Weights of a small GPT-style language model, trained from scratch on English Wikipedia.
Size: width 384, 26M parameters.
Training: a variant of SOAP for these matrices, 3172 steps.
Each number is 500 + 50 x the weight over its row's rms, rounded and kept within 0 to 999. Layers, rows and columns count from 0. Numbers have three digits each. The size before them is the row's rms in percent of the matrix's.

# layer 13 MLP down (transposed), 1536x384, rms 0.11, rows 1432-1535, columns 64-95
098:509506508472537545512412487543454540552503548482483495558460459495559431476500549527567423538477
091:419578496466527444536498467409492445532486552538418467485500472438544534510413516413469460432530
100:453511586513545496543439464503541502494528555460526568594538493510598519506493559555500516443517
094:522530446463493583455505522440564540489468495646540574476506531378503510443472486556578484485560
106:571542455490441460497532439577466474537534380554535408557585531440623474528555469459601489454503
100:462465481510468506483510536441491476428483446511554419484498472426476557537524541469509448487494
098:502481524508413518494451536534430372495453454537491470533515378427475504413556618523472445446577
103:605530484469448441503526485439451471515566570527529443532474455481517534557534494460458505549488
102:536541519494556451559568476570399442475454504548436427439546521528550430529520528417566451430529
101:494560500483562512535460470515480497480560407442527465479535513608414471551484530546547518578469
101:560495522533536503543392561468489520444529532479479510566488495480582564523506412451422521552574
094:389524396511439511595559559572489483499533480502539556459551507506527420481542494490466552496466
106:457559545438488409562471586565493476478579549397485512569637399545499543437459555496472465446470
093:495542506476497419548468530620519526445505451562446403502439561611492574525467555494604577464522
104:601513629581461421493516550440534541554611472557393581536565491501502553521584487556486541521507
104:422484501521523405522467545457519539488468506446508484519460509425550515486473528628516559527467
096:477507495550467555518449512478449530499483505456461504505488566510535486451492552472490553538506
095:515479577516525541455611507429457453458508465479475445473537439543541517420456545456511478568518
101:532457501562584438564519482473510549413486562500567481598448488503558485440570490490504470526566
105:574469489466563452431520504522459496584475448495519540468540547561490522473476473506488483495491
094:545489556543524536446545509465550524513458465545543456478509560508527546548465462557454487365519
107:502570434465545555497393496471494590505484496472527505446445609540480493499460444469452516465469
103:546591442554570522396442531553579576495474585497526479457493473470540485507503508544529362539397
105:498496461531476479482405389503502532569563562403633564513552509495499494486523540440436551468446
102:521482440494516468593453476605524526575510559454545547524555517535480476481521488391551482492588
105:399432406521541567448523517482477495442515435409555571488507545607450469473512535511448593556560
097:499562486543554449551529476473430471546548503602583456532463458502519490513484484451508480482452
096:469459450460518407476464487512498524500441434488539539540521549471509564390464450447467514420512
099:452491537488537542491480530502476476405514420477453546479483407447523478505499647580601533462611
104:493557506535423488471429504472467440515520504440597493503528581518500375477542483465442481445461
102:462536457516467478503492501614510504500482579526440514534429538545484547506631362464485374511570
100:487456517495494516517410529571606507515607474472571506496565551479577416570575526575464510427593
097:514560515516424521496457536434419518529502514478529488534552495555553481484489461421479484490460
100:476475440537493541523421519512496470441503535451548528488495536576576499505593426467541481468584
092:427498517482598516510565496520437494516524545518400491513546431526480451531467468539496510414562
080:566438514427580505567539475504593528540457435430522494595520563378474512518502514492494538526551
103:485569506534496530589562479459556507519470509510522529539491532608484496455467557465463463592477
081:543477493543411509540501539568496476539532527501479441501554465551474542552562514438475507497488
100:518487475650529479575542412540451493495554466455484536543483421530479555386453465523484407503488
100:508461462543445526462458581430377458457589506497526550521471462484444433558524556503454603471468
107:482432499464407539468512458543527498574509519572516463444521487517491486546547518468506552441478
094:465490500459518538512507495423505546535376533490476563516453453528574522542512463413469473533479
101:495405526615452537574523489517502604505395466421494424522515531518500550411426430549522347558534
099:478498476429506555457554538428580427517579398538465582577456493469504470431468484520539422441426
103:529502514523491592494582592567390538463544496574480538492596418594571573537455493463578459478489
085:483529502586432558602494442442524598494390560520549442416580498541578434449460465502535533495542
100:444501520521511472552628570499407493609485588512526427477417470484503532537477482447365459573553
098:518475599421531457493575470466441451497500544492508498459503444518480549580472501469457551543494
103:562511482461573442506534490463582464376472513438522551525461541425479537482507543561529410563446
099:451534502617542537464427525532538440518508579567414526452455533465405505539499509508494524499566
102:519499555483459468477590561534501437501510472495446393515407461509462447416476428415521423519483
100:511504491528466543528543489466487504417488536543495563456496542455493504385441441473515484492426
099:493549423512558522422524485533532445482504600483468552448485477451517576463494457490475408495501
095:475501549512498450464481416485520442537484440381524484530493488491508498529481464531499415550504
101:526398500406511553479494511497534488466469578494416526426509479578405537563549538502521520436458
096:463607413468513574524595442534564472490522623472552539468384465398505444610472477601465461481526
102:501474402471494429439568573489503522466597458432436490532542492503544459483574412419540465486390
103:450559479571453491482612473483563351500513394416493576441531505493469473518524507587485476587499
102:506452469579550517565447511535549568473556476520555528436458419484462541517625509461463577505499
093:536577438472622496562523493484565528419472482594394526481499457520477407480477556421490529525498
095:514487504374524483586469439463425585569500512395519478506516494549468466556439422494581552473479
101:599552500518508494476508516559507509470538489574469489499555537436453490498511431456462538548517
109:466455467529501427534489621527532513385480569507458563424427513543551534513459528559475530531488
098:463529367583464465444516431535492451469521463472531443544446483632538532573468476504538528458560
100:652400513504526471587455407542591441501482583587526502523550412463439482591447472556524519532465
103:468466510426548507465520484482512539593577446583482533452519451456472493419512505367486532513514
098:514590490454541436457518448500467516570553564428455428461529417530492525506551505557493550486498
098:541554646471521405454564430523459478543472496470446422470562535526500513471581500578469497482553
099:554433507583466484561458520596508440508535448428511429558600492451516479506488510502515532546523
098:585422450440477550519529486481535488539418501423533492430511509508382475543455510616488508405512
105:499465502487550397515533490511514446455553550541465454444526473571519592462524463456459475478502
093:532532549479520518526460386390556514489432525555486406545466526537532505474516456541505561579484
096:537373512547457498535539456588575575483503494439539466447435506562546501476547518450519463424582
098:479446502529516501471513469468510476452461503547454412520471595542512463577539451458551542498474
099:490511533467497411497470583509420480459489554499510554579520627509441530558507464491565464440459
100:507538506558440529461559455478479490491483514527465528486583532434463558470516502580503525511514
105:563487364522428516504555568454498535526531437480543437500513481520563394526504585487426510614466
093:461508512453491473408542575532462434500482568553447475506555539556504548524445449491548487516562
099:464543505508435423473491574488497491484466459354538461575541568531522491481570523508459537462462
100:502490547484465543533497609519517500548577462451549535508434584420432497459476478514448481499452
099:530530548531505461502493477453493487496503470502522487508514487516480479492462469515579519556532
099:417488466452524447546414381520548412457537364466511522516474531550429556496477468507466613418481
098:559458512468589543398580401515552574486528563515506558477545522441476463588361511526458460533552
103:497556576482510519494513480548454422492536474596426559501538474507498543562412515526445440539463
102:493440531531553521464476521407542472473430496493536598492578413559524464542448465503477552593589
104:495480545442485546489479566578539528578554511507463531399582567488542407474577449535501477510548
103:457430469454517493541613589515518565492523448577455513596537508465499471405500546554547542488528
100:552480510440476460513449520561557412514529481612409567547425456504422521518504523474618469509514
106:486537545489612469391481518428564495445525428477585504393501424511528496458427485515576604498562
099:533491509537500571434517456447508499533399533492469510533550543513430582515553593538481510491548
107:532511492571468521479534406531517476522505508551436548466526436489411492477552532388479591491561
106:588571510490436443536594522451467589516445482442514519484539532488485600522513505451494472523484
095:508520454531487534588568460527541513479484513543442568502458505546465537446491448439569444470508
100:483455467444635565503495607495465554496537481492468458546468509528525528599526435570559585568442
106:416438505518473451505542530488404492401481497496449471512526509549458509496459542524558503498461
100:407584426418458502557508488504485472489496433431506555431454478488412456495427484533487545440530
098:428592457430531452477478522412619534513497507530528374470428441466526442584518473549459469484577
100:446571468426548522528457527540419397508507559507540513578484421516501455444539517506551433522566
104:525492493476535479478460559438497465461473447465550490459549465454516573489506417423541559571533
103:447500526560502568431460528525568550556461500533518537500403585454514426447526455463485529497472
095:488504515532439410540537503440549487607543584447501478478584579535631456491526502541511453456549
096:516487543493528487534475585494485453493498520556495535426548469552538533454534516427527493509432
104:458542560536486507518608543530490453511523408456480411439471511560531521516449525402501495566471
100:561589452452538467471460467454556542513518446456530487494543524471533402565492394485504547497411
# layer 13 MLP up, 1536x384, rms 0.128, rows 1433-1535, columns 64-95
094:463392491535478528474513462434587556423538545505538526597526538503514467554415435590441492528468
099:466502442500465543472484446517466489518535526496487562496468537543464593503460485469462407549585
094:543505500535540592495457533554513549508520420486463484451424530532455417510434514451451404481520
102:328528493555531466428526529518443531514486528508462547511559505492554484505506462487537498446473
097:427475546525494510437452481493522483544454511531495416505429461580560399490502492563476508473561
100:547496472475558566413538525430517503468534485509459545649642473501517536592480576468430588588565
115:576572559484491479555538436510446405461417488562506547529552496465473505433581446493554594561463
103:414515400468469504463456601501562464526522518440560509475479545539443450384443460504579541495596
105:528489511528487565520461476467574464572564421516527462518506451511528446550394428555647561476601
101:471497471503463527445539523534587531481480421583529620478577547465486530470497458465543606598411
096:495499411480512446518449390576465492508486536518435494564463474632508421451458445441521523536476
106:469507552448431479553510575497412461539442513541503467473537519451585500432449501603526443486462
092:489427458515438561411662425535512525510565451539507477446507392511552414494556436541479574493505
103:577527545466426504597483562473564522418554553550511334480428416556554539554459487464454503436491
099:531555507339502477493578577553541505570527574491581477476581511506578402465538402472519491505555
098:478446522467519530414506469468585429410534532491521459597509487455479488552582562499525488525505
100:372513523484546529520500468514529381448508565421487469618543508500486390541469535531513469415526
096:550528632472536553511498461435512488547409563564516447486612529583552513502422507492503538452549
102:521556437527546408420423530486569578525550505465570486450581492526545454555510549447523567476419
093:486494493487499469502465546597473449544464489553498534432501475515488447452535567410578454476441
101:441473568457487500521591538508494498416516384576483551483533466512461519521528528530475567519557
100:511584596465504486433543477440481473550464469439552530450557474540572543456387430485450500436500
101:508520537378443504417486598487445619553454516434439420511496529514494522529398519489588460546402
102:572548497484517517443501485420498557525503459485497397506483542441538515556510528504515546422580
100:531456571466527472504606551434348517522493495504449486559525468567506492457521490451578549520470
092:495510503489493556455517528463566503522478467481515506508407540472463455435576528566418498491481
098:551428468555518625474512535516526485480602458553448535442498511451439474528557508499478499531523
102:552552510535441494410463507467502530541545421516479516515495462570538503530487495516541524466615
099:485429570544499491518551420531478532488473428502458529429435529482414444594547532486437465388496
100:493563512368481519495483555432412490431487493500584572583488448400443477505397449467479489523487
097:582490412466503528457493533426534539490431485389480498601475585506471450432426533540493400424437
101:569525572611566446475616489393483406534445468609488434579556515448527523437509468536536551606475
098:602418430519516489502493573488501508448499483545431474499475540513533484504471531528478492521523
095:408547557445475418549456517531583535455449532480532501448558401535521567426528554474465533471537
092:479479514481512501507551501583431577602539502520434454463497489574543516520520505504598443456459
098:499562525399544525598547566534495495524541613498486359545578467472458485420506469549489472540440
093:478523497436465488554521472537477490574490476503519509479521496544443585457549530482515539452474
099:505482600390422435474392529488483434465466462571512434500459503395476411511478477481552586540526
095:509449427489538520503417445483538436545470464421466591430466605445471552632469431517568599524501
101:454519443456463359552516481417516426471528499573474539426477549461504431471465516578522629541549
092:466482450563554564513504551508487498468542506508491553486529572558543543555561503537506478522507
101:485420464500536523494439549533534466482549566535409451474455542492477551506531466541496574535465
096:515553483554497426516384470493505540571488509511560414438526520528481468525525529441540461500591
101:420525414616437467481538440518430570438531475589507568427494587491461505489552401394540503531623
113:546557555508445508553531394442457523461569452613504574524580531474607459586515449515478575431454
093:471577448479461517481497500504443517500552487506445536486502529537489466527569465502624600479462
099:520466499500480384508429502456488480454528470425512535472525578475495469536489438518429487488483
100:578461472502466552533512477482454441509436411403554488559483493413482575522471509542482535524468
097:437465635544490439561524376551473616519478534478499530568477474498551533522542509516497469410507
100:522485507433473491565502450449487515422527510506599471572452613473528461578586567553528459544605
112:542510399388528518421339529498493559531435509524447510445552519513520519577494473427470538515479
102:467488453581437521455537454533503624482484442589453539524446517519496454509573539473506448421484
095:498513523448482498480506417431464413479440519576453477386538540574495530437501417553547556484543
100:579538517534492544475415533491547438478529550435470539534370502527464504470542537554449509568447
100:590563480451506462529484498583408487531481484572450397491401485435461466514450437440498544503551
100:539471576474552595444590415469429508409502515467542456617425538501573461445516499487565521459519
105:623518499501473530475564496570588533462474535476445558513475615473465475418465425439539463547405
096:524562476485481554551486580467552574528466485502478450437532523526531427463391474468499459590446
089:386524509517442491461502511656528505548536581461520472546460472493451417475384468559508536509466
097:518510480479536465446417411502541507447472439506508485498556517440476529539515505482488484581514
108:473535558394471514467580479513494485536534508525500460513606504534439609428459418421492514593500
097:468485414513519495545577478434518539505426436508488454500481563440421550503419461429627438462590
097:561516448527537483495500489635564576489417475445431586538476467553545491484455434479492411530550
098:404509552486441491560561473523512356501640433493563545531448522475466561496419565579510513489509
103:506607448455465599534476452515568555524510548583507571478545444587572416507474405477559620424629
101:491543425472504499572592516490388507505398513490578519474368550420533447525413449482496468534469
092:552468451482487578420384511522567476416539472532552590478454464506425377522490510425602482464471
092:448516509577494547479516468498524540461481499510525515473505458526466494474490538511530431480447
099:484507499402461501496452390481480595501536557477500462412509493546458533474445484551506455470496
101:466495531504518486389510483499485447508486530440552522486457401484582394466423453499575460558446
088:518588466428457465418503468439494463579527476406463490471528552593527583520495507536543519517515
100:510464508487392424520498488449564517521501501502508449626530585512468513535467497552481488470437
098:490507464497587463463497472572502491446467522489453441582560513525431482534556571407503461471538
106:517395475464502467559473501364486492417528408485480491512573480449528481454425553475508502509474
102:558530544588455565512573450383456470522375495486389438562520455545550557563510476496571524557459
104:546498492467417466523556493518511444411511414518493533560527507497547538582504494503529467495479
094:477490579426533559494448490616522409520484460566496521566477506518527526557495488501529469483565
099:525482550517525551471520565524447403493508520537526514542506494498456445615468447476461514540479
099:476509544436570548487512510425508500549482524506493458489455493468526288484564450551450510419450
099:494586560475597631530551482506476422446489406451540534519361463522467432448436493496462472448495
104:501490490519442548468529646493525516486519463460526587497478487438529522472633494496513505535538
097:423510508512420507463471560591528411533370490484528535583477494561392512576591454439621525472443
101:528460373609452521419459552570423459493456370428525513545524490527497557490594500553424503553486
103:484443477433512535539426577454542491506490498503465526439553508481436482500478598488630550573510
107:513505530490551522479552460442574501402504470460538534564573441482572443571537609449414449528571
103:519611452356483542552400486482544462521439494618594523445502523520563468555499458421449532544531
096:528468502344516525481524509585471481533462387633504512524643455541460411473502461461526505487517
103:459478501502607484482603555568565523434421462490472466382448502509413442532496550403487531459543
100:465438454535459539475535473537454480404432551568471494495547473452473510555523423534443516560491
109:505498406521487543498478552463504497454482506473597472460608501454488553422532472518468492589549
103:482488505504486592524480556496459550545460445410475524558476492482540485502541521458545556473519
097:524496447554563506506498532544560507456495463455548542511430418389627548448495440441537440504503
098:552580487472392553433458484556459473445457424414566583550452483488556534472427508501551505503487
106:390582443345525515552544467578484368504516436627469457491491493547465484543541475527503473555513
092:594468491639434522498502495550573430541461475599466511473547508501589553521486577477434422486513
098:496498498571470516414497433481427515547452460546542491526509518487446498447553536570588427473480
100:432476473534527510441505585544586555511527537361454409441478483404509493478496495532440503570479
102:473537453589497514509507531501496532506551460535480540515533536435426478488504511520617488499479
101:444475526445531485513513512522533423492534521496529465445490458529524518514503465629500512479478
098:447457477510461467573461428446564508544569476515515481533522498551441531486527407488543531470471
094:588591504558597530485441445471442520461429468477573476452513470435416522428441424515372427466531
098:514550434524489535504496400490521498483464463525511425544632470521509563490469461442501430389526
101:524448515515435532407483532512527534504458588439461446469503484485570421532508524543513525597564